Each number is 200 + 20 x the weight over its row's rms, rounded and kept within 0 to 999. Layers, rows and columns count from 0. The size before them is the row's rms in percent of the matrix's.

# layer 9 MLP up, 256x64, rms 0.198, rows 123-177, columns 0-63
092,189,190,229,237,217,210,194,183,222,199,216,173,181,195,159,207,227,161,187,227,211,183,226,229,171,186,219,206,215,171,167,195,183,199,191,208,196,170,198,189,187,193,203,226,210,216,182,218,170,212,210,197,210,215,210,184,153,199,185,201,194,229,230,227
089,166,179,182,213,248,193,175,206,216,220,201,199,251,161,202,214,206,188,201,196,230,197,212,229,203,183,196,196,205,212,179,219,161,175,188,207,190,192,150,188,170,183,187,209,174,207,196,219,205,197,194,220,201,227,190,239,183,204,198,197,193,217,224,218
121,211,198,199,160,237,194,245,168,212,185,200,199,195,210,182,218,209,173,197,188,206,189,199,208,230,204,213,209,231,191,214,214,173,198,188,187,212,211,184,187,159,205,236,204,191,201,217,173,188,187,164,194,217,218,195,198,170,197,180,237,146,176,206,202
098,224,184,220,174,200,204,205,155,197,189,187,254,218,197,207,215,192,186,185,207,206,212,186,177,210,194,204,226,173,191,198,172,205,201,178,225,179,212,151,203,188,205,185,199,230,202,208,199,176,195,180,192,216,227,213,230,197,238,210,173,180,235,176,229
087,247,223,181,219,186,222,202,204,146,181,226,216,218,215,223,188,179,207,226,212,213,204,219,188,209,189,216,179,207,221,192,179,204,193,194,175,176,223,158,227,216,188,195,197,173,194,180,188,196,168,223,185,161,200,221,197,188,223,174,212,186,193,194,181
097,219,175,199,202,203,233,209,219,234,201,188,248,204,182,183,196,201,178,209,186,198,199,216,210,178,182,183,177,219,200,232,205,214,203,176,227,210,242,190,196,177,223,210,251,207,208,153,199,186,220,184,202,205,196,170,179,212,185,224,222,172,191,213,219
110,196,206,201,181,187,211,208,205,218,187,203,180,233,182,223,196,216,187,182,207,231,226,214,220,202,191,237,212,232,207,203,172,185,204,189,197,199,194,170,160,160,180,228,218,199,162,181,144,187,213,184,194,214,204,226,198,199,231,171,214,182,207,207,221
097,226,193,167,168,245,183,199,182,198,169,200,186,238,211,192,220,238,163,225,214,201,191,188,202,209,204,196,203,191,201,205,219,220,220,149,202,211,193,208,185,196,184,206,212,191,205,217,219,216,199,179,190,164,211,220,174,161,199,212,196,164,198,199,233
097,216,217,189,226,194,212,214,177,176,165,209,224,208,202,199,191,202,174,178,189,203,200,183,206,230,201,224,249,232,211,186,242,209,169,208,200,218,200,203,176,208,239,185,221,203,182,210,168,216,185,173,160,181,225,176,207,167,208,191,191,196,217,183,191
111,233,167,134,239,203,174,211,195,172,202,203,196,202,213,175,224,193,193,197,211,205,181,243,212,189,174,199,186,206,179,178,215,213,179,205,226,199,213,189,196,204,225,218,179,200,208,211,204,177,177,174,214,195,206,164,195,191,185,198,242,214,223,198,221
102,211,201,178,194,199,192,227,217,212,174,234,228,254,174,211,235,203,219,191,202,193,202,233,214,201,186,200,164,170,217,223,207,192,202,206,227,198,212,217,198,228,216,187,209,192,219,186,156,198,196,189,187,162,238,191,194,222,202,186,171,181,183,182,214
084,198,145,196,208,202,218,201,179,181,164,173,248,189,208,205,171,163,178,225,216,216,210,192,187,201,216,219,199,209,200,173,189,202,184,187,205,181,186,207,206,192,221,204,196,201,196,164,193,239,200,219,203,174,198,200,223,166,212,201,224,172,239,227,214
090,202,191,188,201,220,219,207,172,191,187,198,199,203,217,206,218,193,212,174,200,192,218,184,203,191,219,191,168,168,205,213,168,160,187,157,222,204,236,153,188,190,212,208,212,175,214,208,194,189,204,232,198,220,210,196,187,215,250,189,205,155,239,193,198
098,207,200,186,199,220,218,197,191,222,171,196,185,222,183,190,179,205,211,170,209,240,195,211,267,213,195,190,181,190,193,200,218,184,195,213,225,207,203,189,198,185,205,176,182,215,195,192,198,223,164,171,185,180,169,227,213,211,186,176,227,183,218,217,253
097,191,179,182,202,206,204,223,180,182,196,210,190,205,185,198,186,209,179,199,196,189,237,196,226,166,206,211,210,207,222,198,202,178,194,203,227,204,251,139,180,204,187,217,211,239,217,174,195,165,203,194,215,247,175,172,206,188,223,217,179,191,195,218,190
095,231,185,195,216,189,188,236,198,185,205,205,185,181,206,189,193,186,212,219,231,226,209,228,207,196,211,233,182,224,202,185,185,222,203,212,220,208,216,233,178,197,199,225,201,183,153,193,199,207,215,223,181,151,219,193,171,207,164,158,190,212,191,238,206
099,205,174,220,169,206,221,199,166,194,229,192,198,216,213,202,194,173,205,193,204,182,205,197,202,203,206,254,186,197,191,214,162,230,185,217,194,187,206,200,191,252,212,207,195,182,166,194,201,210,163,231,207,195,200,184,226,155,211,170,188,206,201,169,224
097,276,202,212,197,192,177,224,212,179,187,207,171,234,184,188,181,182,210,174,221,193,195,202,216,141,190,213,212,229,192,197,201,244,181,180,185,222,215,220,187,194,211,194,207,211,189,192,210,220,204,189,206,194,206,185,223,186,194,179,205,172,205,195,221
115,210,168,199,219,208,190,224,195,214,206,213,185,219,185,205,205,214,178,212,211,206,208,196,184,167,201,241,169,186,188,171,228,245,211,200,248,171,196,193,183,199,176,228,201,233,187,181,194,200,172,219,171,201,199,173,225,182,207,162,202,183,220,220,208
123,243,197,203,189,205,181,199,207,191,160,207,202,201,177,160,219,213,185,231,178,205,231,168,210,219,209,222,222,178,221,181,224,197,161,181,217,184,190,198,185,189,205,200,205,184,173,208,206,201,148,189,190,212,215,205,218,169,219,199,199,209,229,240,218
119,198,169,210,176,199,215,205,160,197,202,240,218,237,176,205,217,190,219,206,207,186,230,197,206,211,221,206,182,188,210,219,173,202,191,212,182,184,203,158,189,227,189,197,224,204,160,190,159,168,217,218,210,191,203,198,188,224,252,202,184,178,218,200,210
109,188,195,179,190,216,209,222,204,193,198,210,234,232,197,192,247,202,196,186,219,172,213,220,172,203,197,240,171,201,209,239,224,177,166,180,226,225,218,206,201,207,220,223,186,198,191,152,184,205,216,182,177,201,215,171,195,209,183,186,174,206,182,227,207
091,193,220,181,232,187,156,180,207,180,212,207,177,196,196,217,199,188,209,199,194,229,198,178,219,212,182,206,183,242,225,193,223,216,184,214,211,155,226,173,194,229,206,199,213,182,144,202,170,193,176,178,209,215,191,206,213,165,198,178,191,200,230,212,205
088,181,203,201,196,202,178,201,168,208,210,237,193,195,213,201,211,164,176,206,233,211,201,219,220,210,179,212,207,209,170,226,210,201,218,159,189,158,213,173,200,232,167,208,227,206,205,209,197,211,165,174,189,186,177,199,238,214,212,209,227,172,165,199,188
103,215,162,195,199,230,221,212,211,209,203,214,210,184,199,196,197,235,185,186,232,210,164,222,215,180,199,230,186,207,199,177,200,251,195,170,216,181,180,183,155,152,207,207,199,198,190,186,195,191,204,225,198,157,205,214,202,204,214,182,179,183,170,210,211
090,209,236,186,225,190,193,188,213,173,176,203,171,188,213,195,203,192,175,183,200,210,196,198,226,210,236,218,205,222,230,210,250,189,150,193,212,164,203,194,210,181,221,228,212,198,170,199,174,190,181,188,204,211,202,211,173,217,223,174,227,201,229,222,182
117,190,188,197,154,208,223,199,181,226,194,222,212,189,165,183,188,219,191,184,209,222,197,199,180,156,225,222,199,200,214,218,210,210,181,216,208,198,216,202,158,177,217,207,189,208,191,173,207,194,201,226,206,204,189,154,238,202,196,209,206,160,200,231,243
121,209,173,203,191,193,237,186,204,178,194,223,195,200,191,180,215,204,175,203,201,212,191,211,199,192,180,191,202,255,218,192,152,217,188,192,183,194,198,205,192,184,205,193,213,249,212,183,194,176,196,218,188,179,216,184,216,152,214,187,199,180,251,203,243
091,218,190,149,187,194,174,208,212,186,174,204,156,199,206,182,224,229,201,222,255,187,191,241,205,191,207,205,211,181,193,191,214,190,178,165,196,177,194,211,176,201,190,218,213,196,181,215,174,189,189,189,208,179,207,201,170,215,239,183,210,204,209,238,197
099,188,173,224,203,234,238,227,193,187,205,199,200,178,212,165,182,223,164,186,237,204,190,227,179,196,202,223,206,186,223,172,188,235,185,191,200,174,200,191,216,218,212,198,191,183,168,205,210,175,209,184,200,187,208,205,171,166,222,184,180,193,251,198,204
085,248,202,220,198,206,200,250,210,180,181,221,196,212,188,204,184,208,183,207,225,219,199,191,220,192,219,186,224,189,202,229,177,200,197,196,207,196,193,158,200,178,206,197,229,242,212,189,140,209,218,204,218,201,202,200,210,182,209,177,223,167,163,194,211
104,214,165,213,238,240,219,189,209,201,219,207,178,194,161,200,206,190,167,153,198,202,227,220,241,201,181,194,194,223,176,200,209,175,211,176,198,193,201,161,195,190,205,174,204,205,203,194,185,192,180,196,224,235,209,223,214,197,203,168,219,190,222,224,218
107,203,150,186,174,198,163,202,184,208,218,242,196,197,184,196,205,197,168,191,219,198,217,195,180,207,209,218,209,222,221,193,210,228,179,209,273,191,205,177,203,183,222,258,192,206,207,175,198,201,189,192,193,206,227,201,188,202,184,197,196,191,216,182,194
097,180,194,201,235,210,218,195,208,184,218,233,183,167,146,192,207,182,200,197,194,218,196,203,207,183,163,176,206,194,216,216,222,177,195,198,217,200,250,199,201,219,198,210,181,205,194,199,209,196,187,181,167,233,206,174,204,175,199,204,187,169,216,240,244
086,230,204,170,187,184,198,243,191,210,199,179,203,226,181,196,221,173,199,205,203,192,212,212,209,189,225,205,197,205,221,188,169,159,194,177,193,215,202,174,201,215,186,183,196,212,193,170,167,195,200,172,228,205,198,206,263,224,237,208,192,215,223,169,184
113,204,172,208,180,223,206,211,220,194,197,228,244,225,203,217,209,236,191,206,226,202,173,208,179,195,218,202,187,186,196,198,189,190,204,191,195,182,217,185,191,173,210,242,234,229,141,208,178,183,211,177,198,203,208,196,153,164,200,209,174,209,205,205,197
112,211,194,208,186,188,196,202,196,222,177,191,200,188,198,188,208,215,170,170,212,214,218,185,184,202,239,191,218,247,191,185,178,192,191,180,203,153,202,196,183,185,251,220,239,213,184,184,201,182,196,207,145,201,237,216,196,187,211,202,168,201,203,222,203
088,200,236,207,218,171,212,238,188,199,181,192,225,201,186,216,235,184,180,201,199,228,235,200,202,179,194,225,216,202,193,183,168,179,203,161,208,194,217,182,189,174,205,202,248,198,210,191,179,189,202,220,175,168,235,203,198,184,223,208,169,171,210,181,215
096,193,212,232,200,208,168,228,183,173,170,190,231,199,189,217,214,224,169,189,205,173,177,244,192,211,205,192,202,203,226,224,194,244,211,191,215,234,211,199,210,211,195,223,195,198,192,206,149,188,193,175,197,227,213,170,210,182,174,183,173,183,200,198,221
089,207,201,211,201,200,167,216,164,226,194,230,233,179,196,206,207,178,186,210,189,244,230,226,217,227,184,181,196,238,204,235,177,240,202,220,171,174,185,176,198,201,185,210,188,188,182,181,195,215,186,173,182,201,212,200,197,162,205,177,180,218,207,200,212
093,251,193,167,187,191,170,188,220,186,194,221,204,217,203,205,186,217,196,185,205,245,180,213,188,152,207,160,162,234,200,227,177,206,227,200,185,200,186,194,180,162,205,176,219,196,205,221,214,180,204,193,177,214,213,200,188,234,199,208,213,191,201,220,203
106,219,186,214,177,214,206,213,207,208,200,224,185,222,163,201,201,178,170,175,198,187,206,214,254,176,214,186,197,213,218,229,206,156,215,166,219,203,208,205,181,187,194,186,207,206,194,168,200,201,187,169,230,200,194,183,203,218,218,177,221,172,225,247,216
094,215,214,182,237,215,187,170,190,199,197,206,179,196,204,186,193,195,173,184,212,207,231,212,192,188,176,207,222,198,217,208,232,212,160,175,228,191,204,198,218,236,219,188,207,195,189,217,198,156,156,197,225,192,202,209,205,190,164,157,199,194,201,213,250
081,210,206,187,219,202,194,186,165,212,219,210,199,206,198,217,179,187,179,216,192,219,236,169,212,186,200,204,208,213,181,202,189,196,165,185,184,198,189,164,227,197,224,170,253,198,173,193,190,178,161,207,190,217,245,194,183,171,186,175,215,228,194,200,169
091,212,208,194,181,214,192,220,185,206,200,187,199,247,206,180,198,192,187,189,193,220,200,176,181,204,207,197,181,194,201,203,226,212,208,140,191,246,195,169,177,203,202,233,198,223,170,165,164,241,193,195,200,179,200,200,200,164,233,207,214,170,197,212,194
109,211,207,211,200,192,208,193,225,212,199,219,205,210,160,166,207,193,184,187,201,200,199,222,176,212,173,213,196,178,243,198,195,257,174,204,209,184,189,202,203,201,235,183,204,196,178,154,196,175,192,188,203,210,249,192,234,196,217,198,175,180,221,218,230
101,202,195,188,193,208,170,200,206,211,183,206,203,224,159,195,188,193,172,203,234,203,171,209,212,169,204,198,213,174,230,202,242,190,203,220,265,212,221,218,200,197,214,208,181,185,203,212,207,205,172,200,193,235,207,192,208,211,189,176,176,179,182,216,250
099,187,190,203,195,212,211,196,173,181,189,222,205,184,185,200,213,186,180,176,236,226,239,218,224,200,187,171,211,205,223,201,215,192,180,216,174,187,208,198,207,219,215,211,201,202,189,207,236,211,182,175,230,209,193,180,220,154,173,141,234,204,220,206,223
093,212,198,207,218,211,206,208,191,184,187,213,204,201,201,191,170,191,187,186,215,218,251,196,226,167,231,200,154,202,217,242,172,216,189,200,230,220,193,212,195,231,176,222,188,207,181,163,198,233,189,179,216,186,191,227,221,192,213,162,189,176,202,210,183
088,244,191,189,175,240,204,207,190,179,209,209,221,199,228,187,182,218,213,187,193,217,208,213,199,171,236,202,198,195,200,194,167,191,202,164,149,181,199,199,184,187,196,217,231,240,155,204,195,207,199,183,195,166,214,201,208,234,218,185,206,189,217,200,175
110,204,200,186,216,219,209,192,210,143,172,226,178,217,173,196,226,195,186,223,229,196,194,228,236,213,198,223,229,201,214,182,189,178,181,192,242,175,198,196,186,226,189,190,192,189,195,205,209,199,181,186,185,201,212,155,172,205,198,167,222,191,203,238,187
101,211,175,186,161,206,217,260,198,186,190,209,196,157,195,187,203,191,196,236,212,208,207,211,223,242,205,192,199,229,199,217,166,190,194,210,184,204,186,202,152,202,206,189,204,203,206,174,195,198,199,149,215,189,205,183,222,161,197,184,190,209,219,201,215
099,180,207,179,189,233,209,218,179,228,214,195,205,202,209,213,207,199,204,210,224,212,217,205,207,172,215,198,207,181,197,183,144,177,192,193,203,138,208,224,191,143,194,195,216,217,184,216,214,195,191,195,170,212,203,177,228,171,207,220,173,175,192,212,193
099,191,196,211,167,265,210,210,194,178,211,238,196,223,171,167,205,188,171,227,218,182,194,213,220,229,201,227,208,240,197,184,188,223,193,215,216,195,205,195,209,192,209,221,200,207,225,208,199,198,196,153,200,186,208,189,199,190,163,179,183,171,183,195,208
102,196,196,168,213,193,153,216,185,170,174,212,205,227,221,216,187,171,215,194,182,183,223,189,236,190,199,187,208,234,217,221,179,207,213,202,210,205,239,189,189,153,220,195,217,216,180,204,184,201,185,205,215,224,210,168,195,223,238,191,168,203,203,182,221
# layer 9 MLP down (transposed), 256x64, rms 0.185, rows 123-176, columns 0-63
095,228,194,234,230,166,219,213,212,181,206,205,172,187,229,182,198,210,200,208,210,195,184,205,250,198,226,174,201,193,233,192,176,189,199,207,184,183,200,180,194,231,198,187,233,227,197,233,238,182,221,191,189,179,199,203,177,175,190,167,188,215,203,186,167
085,223,232,209,160,174,235,202,191,210,181,158,205,200,190,168,170,163,193,177,185,222,230,228,186,179,214,232,183,207,213,201,204,180,219,193,213,226,192,207,194,222,197,212,214,203,196,210,178,212,185,189,201,185,186,196,194,257,208,200,199,233,204,173,194
124,206,239,196,196,197,196,210,205,233,234,195,229,217,202,177,165,184,206,181,207,186,191,208,197,185,211,194,191,178,215,207,203,194,208,203,203,184,180,180,215,196,215,180,205,173,249,189,220,195,220,208,168,148,209,237,240,195,230,190,209,156,199,202,219
087,191,221,188,198,167,204,169,201,239,228,195,191,228,245,195,206,202,170,181,198,198,216,195,211,198,210,184,193,197,252,210,229,189,157,207,201,174,182,190,214,214,199,221,194,207,249,196,195,219,206,200,203,186,192,177,219,211,179,211,165,183,194,185,163
087,192,203,230,195,214,215,190,199,205,214,201,211,187,169,212,234,210,162,183,197,194,176,191,180,229,180,213,195,211,180,185,208,205,199,216,240,216,206,224,176,185,213,180,213,189,171,196,175,193,214,194,201,220,199,142,227,225,194,232,151,219,231,191,192
098,198,176,195,245,187,196,190,209,192,189,227,236,180,213,210,179,201,212,208,204,194,232,199,180,209,200,226,184,229,215,189,190,215,207,193,210,226,184,225,197,166,200,175,208,181,169,231,174,164,194,185,215,163,186,256,195,195,207,205,203,199,205,178,163
103,176,228,189,200,196,232,174,221,226,184,213,195,199,160,242,211,208,185,164,210,216,200,188,182,196,163,252,220,180,165,182,177,210,184,212,193,218,214,192,206,204,180,214,199,179,224,198,192,171,210,227,197,221,201,202,194,235,211,172,213,197,176,211,206
101,170,215,185,218,164,205,192,201,202,212,241,195,207,204,192,172,215,197,218,183,175,211,180,153,191,207,225,190,219,188,218,197,191,240,194,212,184,213,204,153,206,185,170,205,180,200,207,177,228,197,199,185,211,193,223,211,206,242,207,219,212,235,160,206
088,198,188,182,222,206,226,189,192,219,215,190,194,222,183,184,170,189,202,190,186,189,188,203,187,169,195,188,164,196,191,195,187,189,208,185,219,230,176,198,217,175,165,251,215,207,214,214,216,229,225,209,225,214,170,166,218,254,174,197,210,226,187,183,195
104,221,204,217,213,199,171,188,181,222,191,202,188,212,214,180,171,236,178,207,193,233,204,180,217,224,263,214,217,189,198,202,200,192,193,200,217,194,154,198,202,188,172,205,214,185,220,216,198,184,185,189,230,201,196,189,223,175,201,210,196,167,187,153,236
098,200,204,240,182,199,219,199,234,205,177,199,182,163,206,155,176,227,184,190,187,218,201,201,201,226,190,197,194,189,171,192,199,197,227,194,217,197,211,219,210,195,223,207,173,207,214,178,171,266,203,172,183,171,194,204,184,248,214,196,201,196,213,202,205
071,208,225,193,188,182,169,197,214,206,178,219,158,186,220,193,172,243,241,185,179,234,189,161,185,207,226,202,187,178,190,206,197,192,173,223,179,229,204,170,237,175,191,175,192,224,198,223,210,206,220,183,191,201,212,225,217,203,208,209,214,207,184,182,209
078,202,189,202,194,197,173,195,200,220,241,194,204,154,215,193,206,242,191,192,190,201,210,215,206,169,248,163,228,211,210,213,227,199,204,209,191,207,196,195,230,211,181,192,228,185,224,220,190,176,207,235,177,185,189,152,185,201,181,221,204,191,211,166,188
095,213,182,204,220,178,204,168,177,214,235,195,202,168,158,240,214,185,199,198,204,186,173,227,212,196,198,197,210,207,233,210,214,169,213,182,181,213,197,169,216,190,210,210,169,239,239,204,175,203,193,193,213,201,176,208,227,192,187,207,223,216,205,185,158
093,208,208,172,193,191,225,148,185,172,194,204,224,198,247,179,157,207,225,219,173,218,220,213,181,192,187,231,210,198,205,201,190,219,220,194,197,218,188,209,213,186,229,210,212,169,190,201,219,191,175,202,171,173,209,202,205,227,209,175,173,166,218,221,197
099,183,202,201,199,172,201,199,198,197,239,214,232,205,236,204,213,218,184,172,180,216,186,176,187,240,244,156,192,182,197,203,210,175,192,200,220,176,186,190,211,211,229,217,214,185,244,188,171,195,193,207,238,191,188,180,188,189,194,223,203,192,200,165,214
103,188,203,226,188,178,219,204,187,196,228,176,222,230,224,198,169,203,193,177,216,225,216,179,171,169,188,183,191,196,197,219,157,193,179,210,210,240,216,198,213,190,181,196,185,222,227,206,216,214,199,195,239,180,171,226,188,225,175,187,210,174,239,198,182
101,158,217,218,223,204,214,194,210,184,231,238,212,212,228,211,168,230,203,214,193,200,219,196,183,184,163,222,185,200,182,229,173,186,213,207,173,198,216,217,181,189,204,201,180,209,206,218,196,219,201,196,194,207,213,230,206,187,191,166,190,184,223,133,193
101,183,190,229,174,190,215,181,192,213,224,218,176,220,165,230,254,194,210,220,197,167,196,195,192,228,209,194,179,238,202,223,190,186,209,225,201,211,219,190,179,217,189,179,173,224,183,214,169,220,185,175,215,195,190,178,198,225,195,219,186,225,185,172,181
120,169,203,199,161,168,241,228,220,184,164,211,179,218,195,205,163,180,214,206,171,194,205,221,195,212,177,179,213,189,202,185,206,207,219,171,222,237,208,197,210,217,201,199,160,190,166,214,200,191,223,227,195,208,222,200,214,193,236,210,185,217,180,205,173
094,190,170,222,207,155,176,207,212,211,203,198,215,206,218,210,219,215,184,210,179,198,214,187,228,212,227,213,201,206,218,200,206,214,190,214,176,178,206,171,222,185,175,189,215,205,194,198,204,199,216,179,253,170,182,213,200,132,170,228,199,195,216,175,188
101,188,183,239,209,214,179,200,235,184,200,197,195,161,223,184,195,227,198,228,222,208,189,198,184,222,237,193,190,224,175,184,191,214,219,206,173,227,192,191,218,171,209,170,185,167,240,196,242,210,208,190,176,191,181,226,204,168,204,177,196,218,193,199,196
084,215,189,211,219,211,263,182,194,180,201,217,204,205,214,189,208,170,190,204,218,193,180,228,212,165,169,155,209,158,193,201,205,179,217,180,193,211,192,192,186,215,210,204,200,199,255,202,231,169,216,221,167,202,217,203,213,210,201,207,189,192,223,188,214
070,220,223,186,241,196,215,176,216,234,182,171,234,208,179,204,207,195,156,183,204,165,211,214,183,207,203,176,188,197,215,181,185,239,192,224,200,208,193,180,226,187,188,174,210,195,227,197,190,205,237,159,218,193,233,193,192,210,181,203,197,227,192,178,183
122,181,210,165,223,219,210,153,206,222,205,205,151,217,188,215,235,211,198,194,250,184,229,194,211,199,182,191,215,219,210,176,186,189,170,204,179,209,214,196,211,180,210,199,210,196,241,204,161,181,194,196,175,206,215,172,206,207,201,209,228,198,178,224,180
081,220,200,200,168,219,215,221,191,219,190,199,193,217,153,203,230,176,204,231,204,193,201,180,174,225,195,197,224,186,132,213,190,184,222,190,173,195,202,217,221,224,216,206,177,206,219,204,189,201,239,182,157,209,210,177,215,184,194,210,188,209,185,198,221
126,185,208,189,224,172,174,199,189,186,231,202,224,198,186,194,213,194,223,226,198,168,185,225,189,223,203,225,181,180,213,181,202,197,247,183,206,193,166,196,187,217,194,193,165,214,238,174,218,246,168,221,188,195,206,209,201,178,216,192,229,218,169,213,195
126,191,209,217,218,208,206,203,173,209,171,250,171,194,198,195,237,214,197,185,177,177,198,185,216,211,212,204,192,238,177,220,185,189,217,236,191,195,208,222,200,172,200,170,187,218,181,221,199,168,201,186,163,174,179,205,228,221,218,192,170,219,224,219,179
080,199,218,205,210,188,213,208,203,213,213,214,193,198,207,237,205,231,152,154,205,174,187,185,165,198,186,231,191,174,202,201,216,188,214,192,207,183,162,178,198,255,209,174,206,200,224,206,179,234,191,220,233,193,200,195,218,210,213,227,176,191,185,193,185
091,202,172,223,207,195,202,232,201,229,212,194,203,200,173,198,240,257,199,209,172,182,184,175,230,208,207,152,222,208,180,197,218,178,217,188,198,191,190,189,186,172,219,209,185,198,229,163,176,178,190,205,226,194,209,181,196,202,203,217,225,187,172,225,197
076,180,218,237,195,175,191,180,228,213,183,218,224,205,221,222,194,197,209,189,218,198,252,212,191,177,200,197,198,229,197,176,211,180,231,204,176,161,213,217,195,180,230,193,199,205,244,233,217,201,195,187,225,174,169,204,165,194,209,178,191,182,193,180,198
125,195,190,209,188,193,193,191,190,187,199,194,186,181,176,181,201,214,217,183,219,215,229,216,220,213,224,185,205,205,188,181,206,178,199,170,166,204,202,193,180,224,196,201,195,217,209,208,213,194,166,200,197,267,218,207,181,175,171,196,254,169,209,228,244
095,222,178,228,227,206,190,203,196,206,225,212,193,212,140,209,193,228,167,215,210,213,221,195,228,189,198,203,197,226,189,195,201,174,204,189,185,214,188,183,220,193,226,166,164,232,211,210,207,217,219,167,208,210,184,169,209,212,193,155,172,193,210,205,174
107,199,239,225,199,211,200,181,169,144,204,203,211,190,199,227,196,197,205,195,165,188,204,174,196,204,210,236,176,209,214,225,186,183,235,185,197,206,206,181,210,191,156,206,223,247,197,202,210,181,208,179,198,185,222,176,205,208,184,213,227,172,212,172,221
076,228,218,208,202,180,155,166,192,235,210,189,181,209,207,192,226,223,184,208,225,197,224,167,215,185,198,200,214,172,193,202,190,203,177,191,223,164,209,186,232,179,143,217,193,224,212,234,198,185,211,195,228,198,167,207,186,199,205,195,213,210,211,220,181
108,186,200,202,213,176,193,207,222,175,159,241,219,183,171,200,177,176,207,184,191,206,166,173,200,189,214,181,221,194,207,216,204,197,255,212,191,200,218,218,191,170,219,234,190,209,203,173,204,222,220,194,197,245,193,177,196,154,215,196,196,215,197,207,207
103,180,216,208,218,169,224,219,222,198,181,203,219,186,187,218,183,204,215,160,176,159,211,190,209,173,239,166,193,188,229,228,187,189,197,218,191,190,211,190,208,198,181,202,234,197,196,174,194,212,183,215,207,210,201,177,196,233,204,232,194,224,167,169,236
106,182,214,187,220,223,220,183,220,208,197,210,206,199,220,179,229,215,191,156,186,169,209,189,199,186,252,206,185,207,203,182,176,192,209,199,236,205,220,190,187,202,181,201,241,183,194,230,184,208,187,223,200,153,214,219,184,235,213,193,168,214,165,196,199
087,193,216,225,229,200,208,234,221,159,181,211,155,215,213,187,183,211,186,209,199,195,180,175,195,190,209,181,186,166,224,165,188,208,190,215,229,217,188,206,198,207,194,228,197,232,211,197,189,225,222,191,247,193,173,191,247,172,207,192,191,196,202,186,216
078,184,191,226,223,182,230,145,193,181,218,184,189,207,215,188,213,188,214,189,207,207,195,224,225,198,221,192,171,202,177,186,219,153,203,199,203,234,189,189,203,223,165,226,170,163,240,201,214,184,189,194,194,196,178,204,193,222,195,224,226,194,226,194,212
085,184,227,210,186,218,196,220,195,216,207,209,190,198,201,192,206,194,227,224,178,157,231,181,196,238,176,233,219,165,164,193,201,200,176,174,216,237,230,209,215,189,218,207,195,202,190,200,171,220,207,216,187,166,199,186,190,157,227,184,183,187,216,179,191
117,218,195,184,198,188,207,175,185,149,173,167,197,185,179,202,183,200,218,210,224,195,188,193,223,204,207,208,217,183,189,210,188,188,238,188,194,229,207,217,166,237,218,186,172,214,216,228,215,185,156,210,208,241,172,200,225,212,173,224,210,196,201,206,221
089,206,213,207,189,210,236,217,172,235,184,223,215,187,162,153,196,207,178,212,207,185,217,155,203,208,218,204,182,219,210,213,209,200,227,217,188,186,190,226,182,208,183,220,213,199,198,184,193,220,189,211,154,194,168,179,183,200,204,224,221,194,240,174,177
075,194,195,214,179,177,190,203,223,191,215,189,192,202,157,195,226,180,199,185,211,180,208,209,215,191,179,185,178,222,261,214,196,233,220,200,218,219,196,207,186,196,211,192,186,192,257,174,190,228,210,191,190,218,182,153,212,217,188,224,181,175,201,181,186
082,178,209,239,192,180,199,192,204,213,176,201,152,161,163,238,193,227,210,217,183,225,205,184,159,170,200,208,211,208,207,189,161,186,220,197,225,188,222,190,232,206,162,194,206,234,196,224,205,218,212,174,201,206,182,206,212,196,199,199,216,209,185,208,198
121,220,247,213,177,210,188,184,213,187,213,202,210,224,227,165,205,215,209,166,188,141,227,209,171,199,214,174,180,184,212,180,199,220,182,167,213,215,216,214,226,228,167,189,184,208,178,205,213,219,195,210,231,179,201,197,209,214,194,183,186,209,203,196,175
103,213,190,196,204,199,191,216,219,208,219,182,198,207,194,212,230,231,203,195,209,157,162,223,174,212,224,196,219,179,188,172,212,191,195,208,215,170,205,160,169,209,149,194,231,224,188,176,189,204,218,203,220,186,225,205,207,196,227,231,199,215,161,198,222
096,225,222,214,204,207,209,158,242,197,190,193,201,201,184,197,215,194,206,229,174,219,150,198,205,228,202,195,191,189,215,183,196,150,172,190,221,179,238,203,220,194,199,186,178,166,212,211,221,182,204,210,162,229,195,197,188,240,205,210,193,193,202,191,180
076,209,230,194,162,163,204,187,203,184,188,199,175,174,184,201,162,229,194,176,191,205,197,190,186,230,203,178,237,244,201,178,225,191,171,218,193,209,212,217,231,169,218,192,207,208,206,239,214,179,238,216,186,202,171,186,196,215,195,205,190,210,181,214,212
085,195,196,196,205,163,203,225,207,223,183,218,173,169,174,202,235,195,199,196,206,203,207,154,193,212,175,182,187,229,194,162,247,192,202,216,231,188,204,186,184,202,222,196,181,190,209,198,216,220,196,207,198,213,211,207,216,159,173,226,182,212,230,196,243
106,214,244,206,208,185,194,212,208,191,208,202,204,196,190,207,213,240,221,222,191,191,187,211,192,194,181,221,190,220,186,181,213,194,166,198,189,158,171,209,199,206,125,207,263,192,217,216,194,181,197,211,205,215,188,183,199,218,187,198,200,173,200,182,218
093,195,211,172,207,201,172,205,196,166,201,207,206,229,227,171,175,205,236,191,177,209,236,212,194,167,179,201,172,145,190,193,196,173,231,210,197,197,199,221,242,200,197,209,190,203,205,209,198,243,226,176,192,189,187,239,215,198,208,219,207,209,194,184,213
088,193,176,201,238,194,222,180,254,199,214,219,214,204,162,219,210,220,181,189,206,167,212,184,185,221,205,195,189,198,198,214,205,189,194,181,192,216,195,182,209,190,226,201,237,212,220,192,199,147,187,213,179,212,177,162,172,238,194,183,214,180,197,195,225
097,211,231,195,182,164,174,206,219,195,187,218,213,194,217,223,193,193,205,167,212,215,184,218,199,188,193,190,197,176,202,185,211,231,189,178,224,187,205,199,221,197,162,160,225,206,211,182,212,170,211,229,223,167,211,223,196,195,238,241,230,166,198,180,198